From a checkpoint of a small transformer trained on Wikipedia: 1.13M parameters.
Each number is 50 + 12 x the weight over its row's rms, rounded and kept within 0 to 99. Layers, rows and columns count from 0. The size before them is the row's rms in percent of the matrix's.

# layer 5 MLP up, 192x96, rms 0.0848, rows 9-20, columns 0-95
104:55 62 74 55 42 53 55 39 40 57 55 31 60 73 56 16 32 63 41 61 67 53 66 58 77 54 44 52 38 59 37 56 59 39 52 34 43 37 42 57 45 35 40 42 32 59 44 72 41 73 35 45 51 34 68 46 53 54 47 43 58 45 35 58 49 48 54 31 34 54 40 47 57 33 51 38 71 48 44 34 40 49 67 48 34 47 54 22 42 44 58 40 36 51 56 45
095:65 37 41 76 44 48 49 40 57 59 64 59 40 46 66 48 66 47 57 72 51 74 48 65 53 37 32 51 38 71 47 61 40 28 53 48 45 34 35 60 60 56 57 47 50 40 57 56 63 51 49 61 66 50 55 43 55 25 39 50 57 66 25 51 41 40 47 48 49 48 76 47 80 54 75 57 57 44 36 55 30 66 45 67 50 49 58 53 48 45 45 58 63 32 28 44
100:51 48 70 46 50 44 40 43 62 58 41 39 44 47 46 50 36 53 61 77 41 38 36 53 38 55 53 45 53 54 46 54 51 43 54 57 53 34 49 80 50 39 47 47 31 45 50 49 48 48 23 63 30 53 67 67 48 37 33 27 57 57 42 52 39 58 51 69 35 68 53 18 28 60 41 41 76 57 56 57 47 68 72 55 60 28 61 44 63 61 58 68 61 60 46 49
098:44 52 50 41 36 77 49 31 60 46 40 45 43 62 49 60 79 58 38 44 57 72 74 54 70 55 47 46 50 74 55 74 39 37 28 53 61 33 53 52 47 43 36 70 57 38 45 64 48 41 63 51 52 50 37 68 65 59 59 56 61 78 54 62 46 49 36 57 45 56 38 45 59 35 54 31 53 39 55 65 44 42 64 60 22 43 59 47 52 58 62 63 48 34 47 58
094:57 61 54 52 46 47 62 42 44 59 63 44 50 62 53 36 68 30 41 57 45 65 54 48 37 60 51 76 57 36 48 26 28 72 45 46 71 44 40 54 46 49 49 53 43 58 61 54 44 44 55 47 50 37 37 61 63 54 68 56 51 78 57 58 48 14 23 76 40 41 73 43 56 57 57 36 56 54 37 63 49 39 40 51 63 32 33 61 37 57 48 57 54 47 51 65
109:55 53 63 57 58 41 54 36 36 46 45 38 55 52 55 55 37 46 51 49 54 45 48 40 36 73 67 44 54 51 52 59 60 45 60 44 44 46 39 59 45 51 57 50 32 57 58 56 37 31 35 68 58 60 45 49 54 57 40 39 69 58 57 74 59 62 61 62 64 69 57 74 18 50 46 37 32 47 78 58 56 47 49 52 26 39 50 68 24 41 52 27 51 41 67 78
098:64 38 39 33 37 65 52 35 28 58 50 49 59 40 39 62 36 48 61 43 52 45 60 54 33 65 38 37 41 33 34 54 53 34 32 52 57 36 50 29 35 45 69 65 42 29 49 60 48 63 52 58 46 46 25 42 42 45 42 52 64 48 54 55 50 38 57 49 40 47 53 54 80 59 61 66 59 69 72 72 51 44 43 61 43 37 69 56 47 55 52 62 73 75 42 60
091:57 51 47 48 55 49 55 48 36 57 58 52 41 44 43 59 49 41 52 55 41 64 25 52 25 58 73 47 66 49 51 65 36 51 07 23 44 49 57 66 49 48 45 53 41 52 50 40 52 52 84 44 47 65 44 50 45 60 27 45 68 48 53 54 35 46 66 32 41 30 38 33 33 45 52 59 75 46 53 59 41 32 58 62 55 50 61 70 39 63 56 46 44 55 57 44
097:48 57 57 35 57 53 66 24 38 56 41 49 59 60 55 49 50 63 48 18 54 31 46 32 62 46 82 47 57 37 36 43 62 54 50 41 54 49 68 59 55 72 54 66 44 58 47 55 50 46 52 53 62 38 53 50 33 59 53 58 42 30 38 52 45 66 45 40 63 45 28 57 35 45 46 56 62 62 55 72 55 45 63 46 44 51 69 41 68 60 46 31 45 71 14 52
106:48 54 48 48 36 59 47 50 74 43 67 60 57 52 55 51 52 51 63 41 61 49 43 51 52 53 26 38 42 36 50 65 49 44 55 60 42 50 45 65 78 69 28 57 74 43 49 62 49 40 58 57 41 51 27 35 22 73 40 36 55 62 28 59 58 30 40 45 34 32 55 51 37 32 45 56 61 59 49 34 62 49 35 31 53 58 63 36 47 28 48 44 57 66 35 54
101:54 25 62 55 50 50 41 46 54 55 59 63 49 23 64 63 60 48 64 71 52 56 54 51 43 32 59 23 45 53 68 65 28 55 61 40 46 58 53 36 61 44 24 65 38 38 63 64 75 67 49 61 33 47 50 28 53 57 52 66 43 39 33 51 58 49 62 41 45 51 68 55 44 56 57 61 48 48 56 67 35 48 53 39 63 29 62 37 68 42 39 56 61 60 46 66
096:44 71 52 54 60 55 47 62 53 69 53 76 33 69 36 62 58 50 53 32 60 43 52 66 36 47 68 64 66 50 46 56 49 42 41 38 57 37 47 62 36 59 46 55 66 54 26 59 20 41 67 36 42 42 36 53 59 42 49 45 61 72 57 24 48 59 60 51 46 52 56 33 52 42 56 45 55 63 60 55 72 68 46 36 48 45 63 34 63 53 46 83 53 57 37 50
# layer 5 MLP down (transposed), 192x96, rms 0.0806, rows 9-19, columns 0-95
101:67 53 55 34 53 55 54 40 39 38 45 37 73 46 48 32 49 29 32 45 39 64 43 49 47 27 65 43 49 62 50 48 59 37 52 66 58 46 35 55 43 44 45 44 48 63 40 55 42 55 51 57 84 36 55 47 49 57 55 55 37 71 68 46 63 48 51 68 59 54 77 43 21 41 53 39 78 45 49 63 41 34 53 66 54 33 48 50 24 48 65 41 63 31 49 53
098:41 48 41 47 53 38 59 55 57 45 48 40 50 52 26 57 49 48 71 38 40 47 76 48 28 37 49 55 32 42 30 59 47 39 69 62 27 37 59 76 42 43 40 93 53 46 55 58 40 36 64 43 42 56 65 65 72 62 48 62 35 49 39 51 31 46 35 56 35 47 54 58 45 64 58 58 48 44 43 63 55 43 35 58 60 40 59 63 34 46 49 59 65 62 43 46
101:26 45 47 48 39 69 32 56 64 24 37 50 65 57 55 49 49 51 66 67 14 48 56 68 62 42 56 67 35 45 52 67 60 46 52 29 42 33 59 57 69 41 35 50 54 23 54 53 65 68 64 59 49 52 55 38 64 51 48 51 30 52 53 69 59 58 47 31 47 55 48 59 58 33 39 45 49 41 49 36 57 66 66 50 28 52 45 74 47 55 54 61 49 54 55 58
097:52 61 59 59 17 29 70 53 44 39 59 33 68 59 46 37 40 50 59 41 56 67 53 43 27 39 62 68 36 27 59 50 48 45 55 51 42 54 63 43 46 42 46 40 46 36 63 58 44 55 52 24 37 39 59 46 35 49 53 47 51 47 40 54 58 46 68 48 65 53 43 39 48 70 55 55 39 73 50 26 40 47 34 55 42 49 38 43 49 39 67 44 48 12 40 65
090:00 54 65 59 37 60 51 45 59 52 40 57 40 46 52 50 43 73 56 53 51 33 55 52 38 44 40 55 37 54 77 56 49 68 60 49 51 45 54 39 56 48 50 59 59 58 61 45 57 44 32 34 40 63 57 33 39 44 59 65 32 46 41 40 53 41 49 27 62 47 46 46 35 45 45 38 39 59 50 35 63 50 50 54 75 48 57 34 53 44 29 72 34 54 41 50
110:24 36 58 40 54 48 46 66 67 55 57 62 50 60 27 63 57 50 44 61 44 56 69 33 58 55 54 25 53 53 30 71 52 43 35 34 43 56 52 55 33 50 41 55 29 45 17 26 44 59 43 56 56 47 42 47 56 62 44 45 58 59 48 59 42 46 64 46 58 58 69 57 67 54 45 45 52 30 33 33 61 33 51 51 62 33 56 52 44 81 39 37 54 36 57 36
099:23 67 43 55 53 56 49 56 60 63 30 46 54 57 42 49 64 36 27 53 57 40 85 68 60 45 42 31 66 35 44 37 39 51 52 56 59 47 49 43 44 45 47 52 77 66 50 57 25 60 54 52 44 43 77 47 49 59 74 36 22 58 50 47 48 48 37 65 44 52 37 46 45 53 35 46 50 64 58 35 51 39 34 56 58 48 44 48 74 53 50 52 29 57 71 46
092:49 53 55 42 34 45 48 48 51 40 28 78 48 36 56 51 45 40 48 39 57 62 59 52 49 35 51 57 49 57 63 42 48 50 74 72 51 38 52 45 47 53 43 58 70 59 56 61 59 59 42 57 55 36 44 81 21 63 62 63 47 35 50 44 42 55 56 72 60 63 50 54 58 40 39 46 18 46 49 50 52 66 17 37 47 58 30 43 64 39 39 41 36 64 46 30
097:42 55 57 61 42 44 52 74 47 48 47 34 39 50 63 36 50 54 62 61 35 38 43 38 48 37 62 55 55 49 17 47 42 44 40 31 30 53 42 48 66 63 44 23 66 46 42 37 39 63 48 46 62 98 40 38 43 37 53 36 50 56 69 54 46 46 47 55 44 44 43 67 54 45 46 36 55 48 47 70 31 44 48 55 48 63 61 48 41 29 57 52 58 31 55 65
095:13 51 62 56 39 65 42 54 46 34 35 57 46 49 37 34 47 31 41 74 53 47 50 55 52 49 61 42 51 40 65 67 53 54 74 37 71 45 51 45 52 26 57 24 42 37 50 35 42 53 55 71 30 63 46 44 59 31 60 53 59 64 46 47 43 42 68 74 58 65 53 44 48 51 47 41 43 32 42 42 53 41 77 43 54 35 40 54 57 65 46 68 40 46 51 42
101:18 72 39 53 57 68 46 46 47 50 35 53 51 68 48 53 62 47 42 28 38 46 27 52 51 41 25 62 51 54 43 51 58 43 33 72 59 34 38 40 27 51 60 03 58 53 36 34 47 53 31 36 62 74 55 37 51 57 56 44 49 56 58 52 50 53 49 52 58 57 50 50 78 50 36 52 53 45 57 54 52 42 45 52 39 37 54 46 63 40 55 51 43 49 37 66
# layer 5 MLP gate, 192x96, rms 0.0897, rows 10-20, columns 0-95
099:46 48 57 35 45 45 57 42 53 35 66 63 65 46 39 45 52 53 66 34 71 65 43 40 29 44 42 58 41 42 61 25 35 41 56 65 53 35 33 65 50 33 37 48 57 51 48 45 47 75 40 42 45 54 28 42 62 47 59 44 22 51 55 64 61 50 35 63 61 76 51 54 53 50 48 77 44 43 40 67 32 50 52 48 69 36 38 43 63 42 45 31 56 53 62 26
114:55 49 39 31 56 45 52 26 52 51 44 44 34 53 49 23 50 46 92 51 42 45 45 56 43 53 58 52 48 56 59 54 60 65 60 35 66 35 29 58 47 26 62 55 46 44 45 46 67 56 50 65 25 51 59 72 49 70 52 39 32 32 36 64 35 62 48 59 35 49 45 46 45 65 46 36 65 44 47 62 74 55 53 53 41 39 70 58 55 50 52 35 63 68 42 43
091:47 60 63 51 52 54 66 37 57 47 52 54 61 46 58 51 52 41 43 29 59 50 57 41 60 62 79 45 38 65 53 23 49 15 60 41 65 75 67 53 47 68 73 64 45 55 18 53 51 35 35 45 44 49 57 66 47 32 53 51 37 40 50 44 60 45 46 39 41 51 50 51 52 44 77 48 47 66 35 51 50 39 60 59 68 38 57 35 50 67 48 57 46 61 70 36
096:59 74 45 51 35 65 52 55 54 54 49 35 75 61 58 53 62 45 25 60 37 79 73 38 57 56 52 50 55 42 24 48 63 45 62 50 53 45 53 62 32 56 48 28 35 37 48 48 44 36 60 31 63 34 48 68 58 49 51 52 59 51 51 70 53 35 50 51 27 65 44 52 67 70 70 44 65 56 49 60 66 45 65 51 47 43 55 43 46 53 68 23 49 47 41 58
098:56 69 40 43 68 36 52 44 51 63 56 52 37 45 63 53 35 46 44 48 28 48 37 41 49 71 62 43 48 48 77 59 46 62 68 69 46 24 63 50 34 62 45 39 51 75 73 54 59 45 53 40 31 51 49 49 62 40 48 58 44 27 65 54 61 64 54 32 55 30 53 60 46 29 57 49 60 59 42 51 57 69 41 53 63 52 62 67 25 42 37 56 53 27 55 60
096:54 52 53 35 68 53 61 34 39 46 28 37 50 55 35 29 29 29 50 52 56 37 35 22 55 40 30 37 46 39 52 54 61 58 62 78 39 50 62 55 62 53 50 44 36 46 50 44 58 55 22 60 54 37 38 53 53 54 52 58 65 63 24 48 72 28 59 51 55 50 46 41 45 45 45 50 57 57 36 64 44 35 48 43 55 34 32 72 41 55 49 38 71 43 61 42
095:52 40 57 30 29 41 50 68 50 35 65 49 49 47 74 45 50 36 38 51 77 63 61 43 41 31 58 29 38 63 57 31 60 60 41 54 58 48 49 27 40 40 48 40 57 25 47 52 67 55 59 27 68 41 52 54 44 43 55 59 59 60 44 40 55 41 30 46 50 55 49 44 83 53 42 54 52 35 36 41 51 46 58 50 63 37 32 31 64 37 39 56 35 46 44 28
094:61 45 39 40 43 58 49 28 59 39 45 26 42 67 50 58 53 52 57 24 48 45 26 21 45 69 45 54 51 34 60 70 56 57 44 57 53 51 76 39 62 50 64 42 57 37 24 41 43 61 71 66 58 40 43 43 55 51 33 52 59 55 51 40 39 76 36 41 56 58 64 48 38 51 57 51 56 55 48 71 37 40 73 53 50 54 39 62 54 46 40 31 31 41 43 63
102:61 57 28 56 57 28 61 36 66 64 48 81 54 38 60 46 59 59 64 43 67 54 47 48 45 74 38 38 57 57 42 44 45 29 30 62 52 66 52 72 66 54 33 59 53 46 54 59 34 44 58 46 59 49 46 41 56 61 43 32 54 53 33 67 56 39 34 51 25 39 59 48 33 46 64 38 54 60 42 24 64 51 50 47 70 63 47 44 43 45 43 50 53 67 31 64
092:54 44 59 60 60 48 62 65 51 53 39 48 36 23 79 44 44 48 45 37 45 62 45 77 71 45 52 54 31 53 57 57 53 58 36 42 50 63 61 45 57 58 27 80 53 41 46 43 35 37 50 47 62 53 37 67 38 31 59 48 58 38 36 55 38 50 35 59 49 50 36 43 21 46 61 65 50 45 33 39 45 63 60 23 50 48 62 36 49 33 31 49 47 52 36 41
105:68 77 51 42 57 54 46 57 64 48 42 40 52 57 69 67 42 59 61 42 46 56 39 47 39 45 46 52 59 51 48 64 56 44 73 46 17 53 33 60 68 21 64 63 51 62 44 46 49 38 69 54 51 56 40 30 57 43 54 45 74 54 39 50 40 33 67 55 65 35 43 80 44 61 53 42 69 80 58 64 50 53 60 57 60 41 54 57 52 58 37 39 43 52 40 49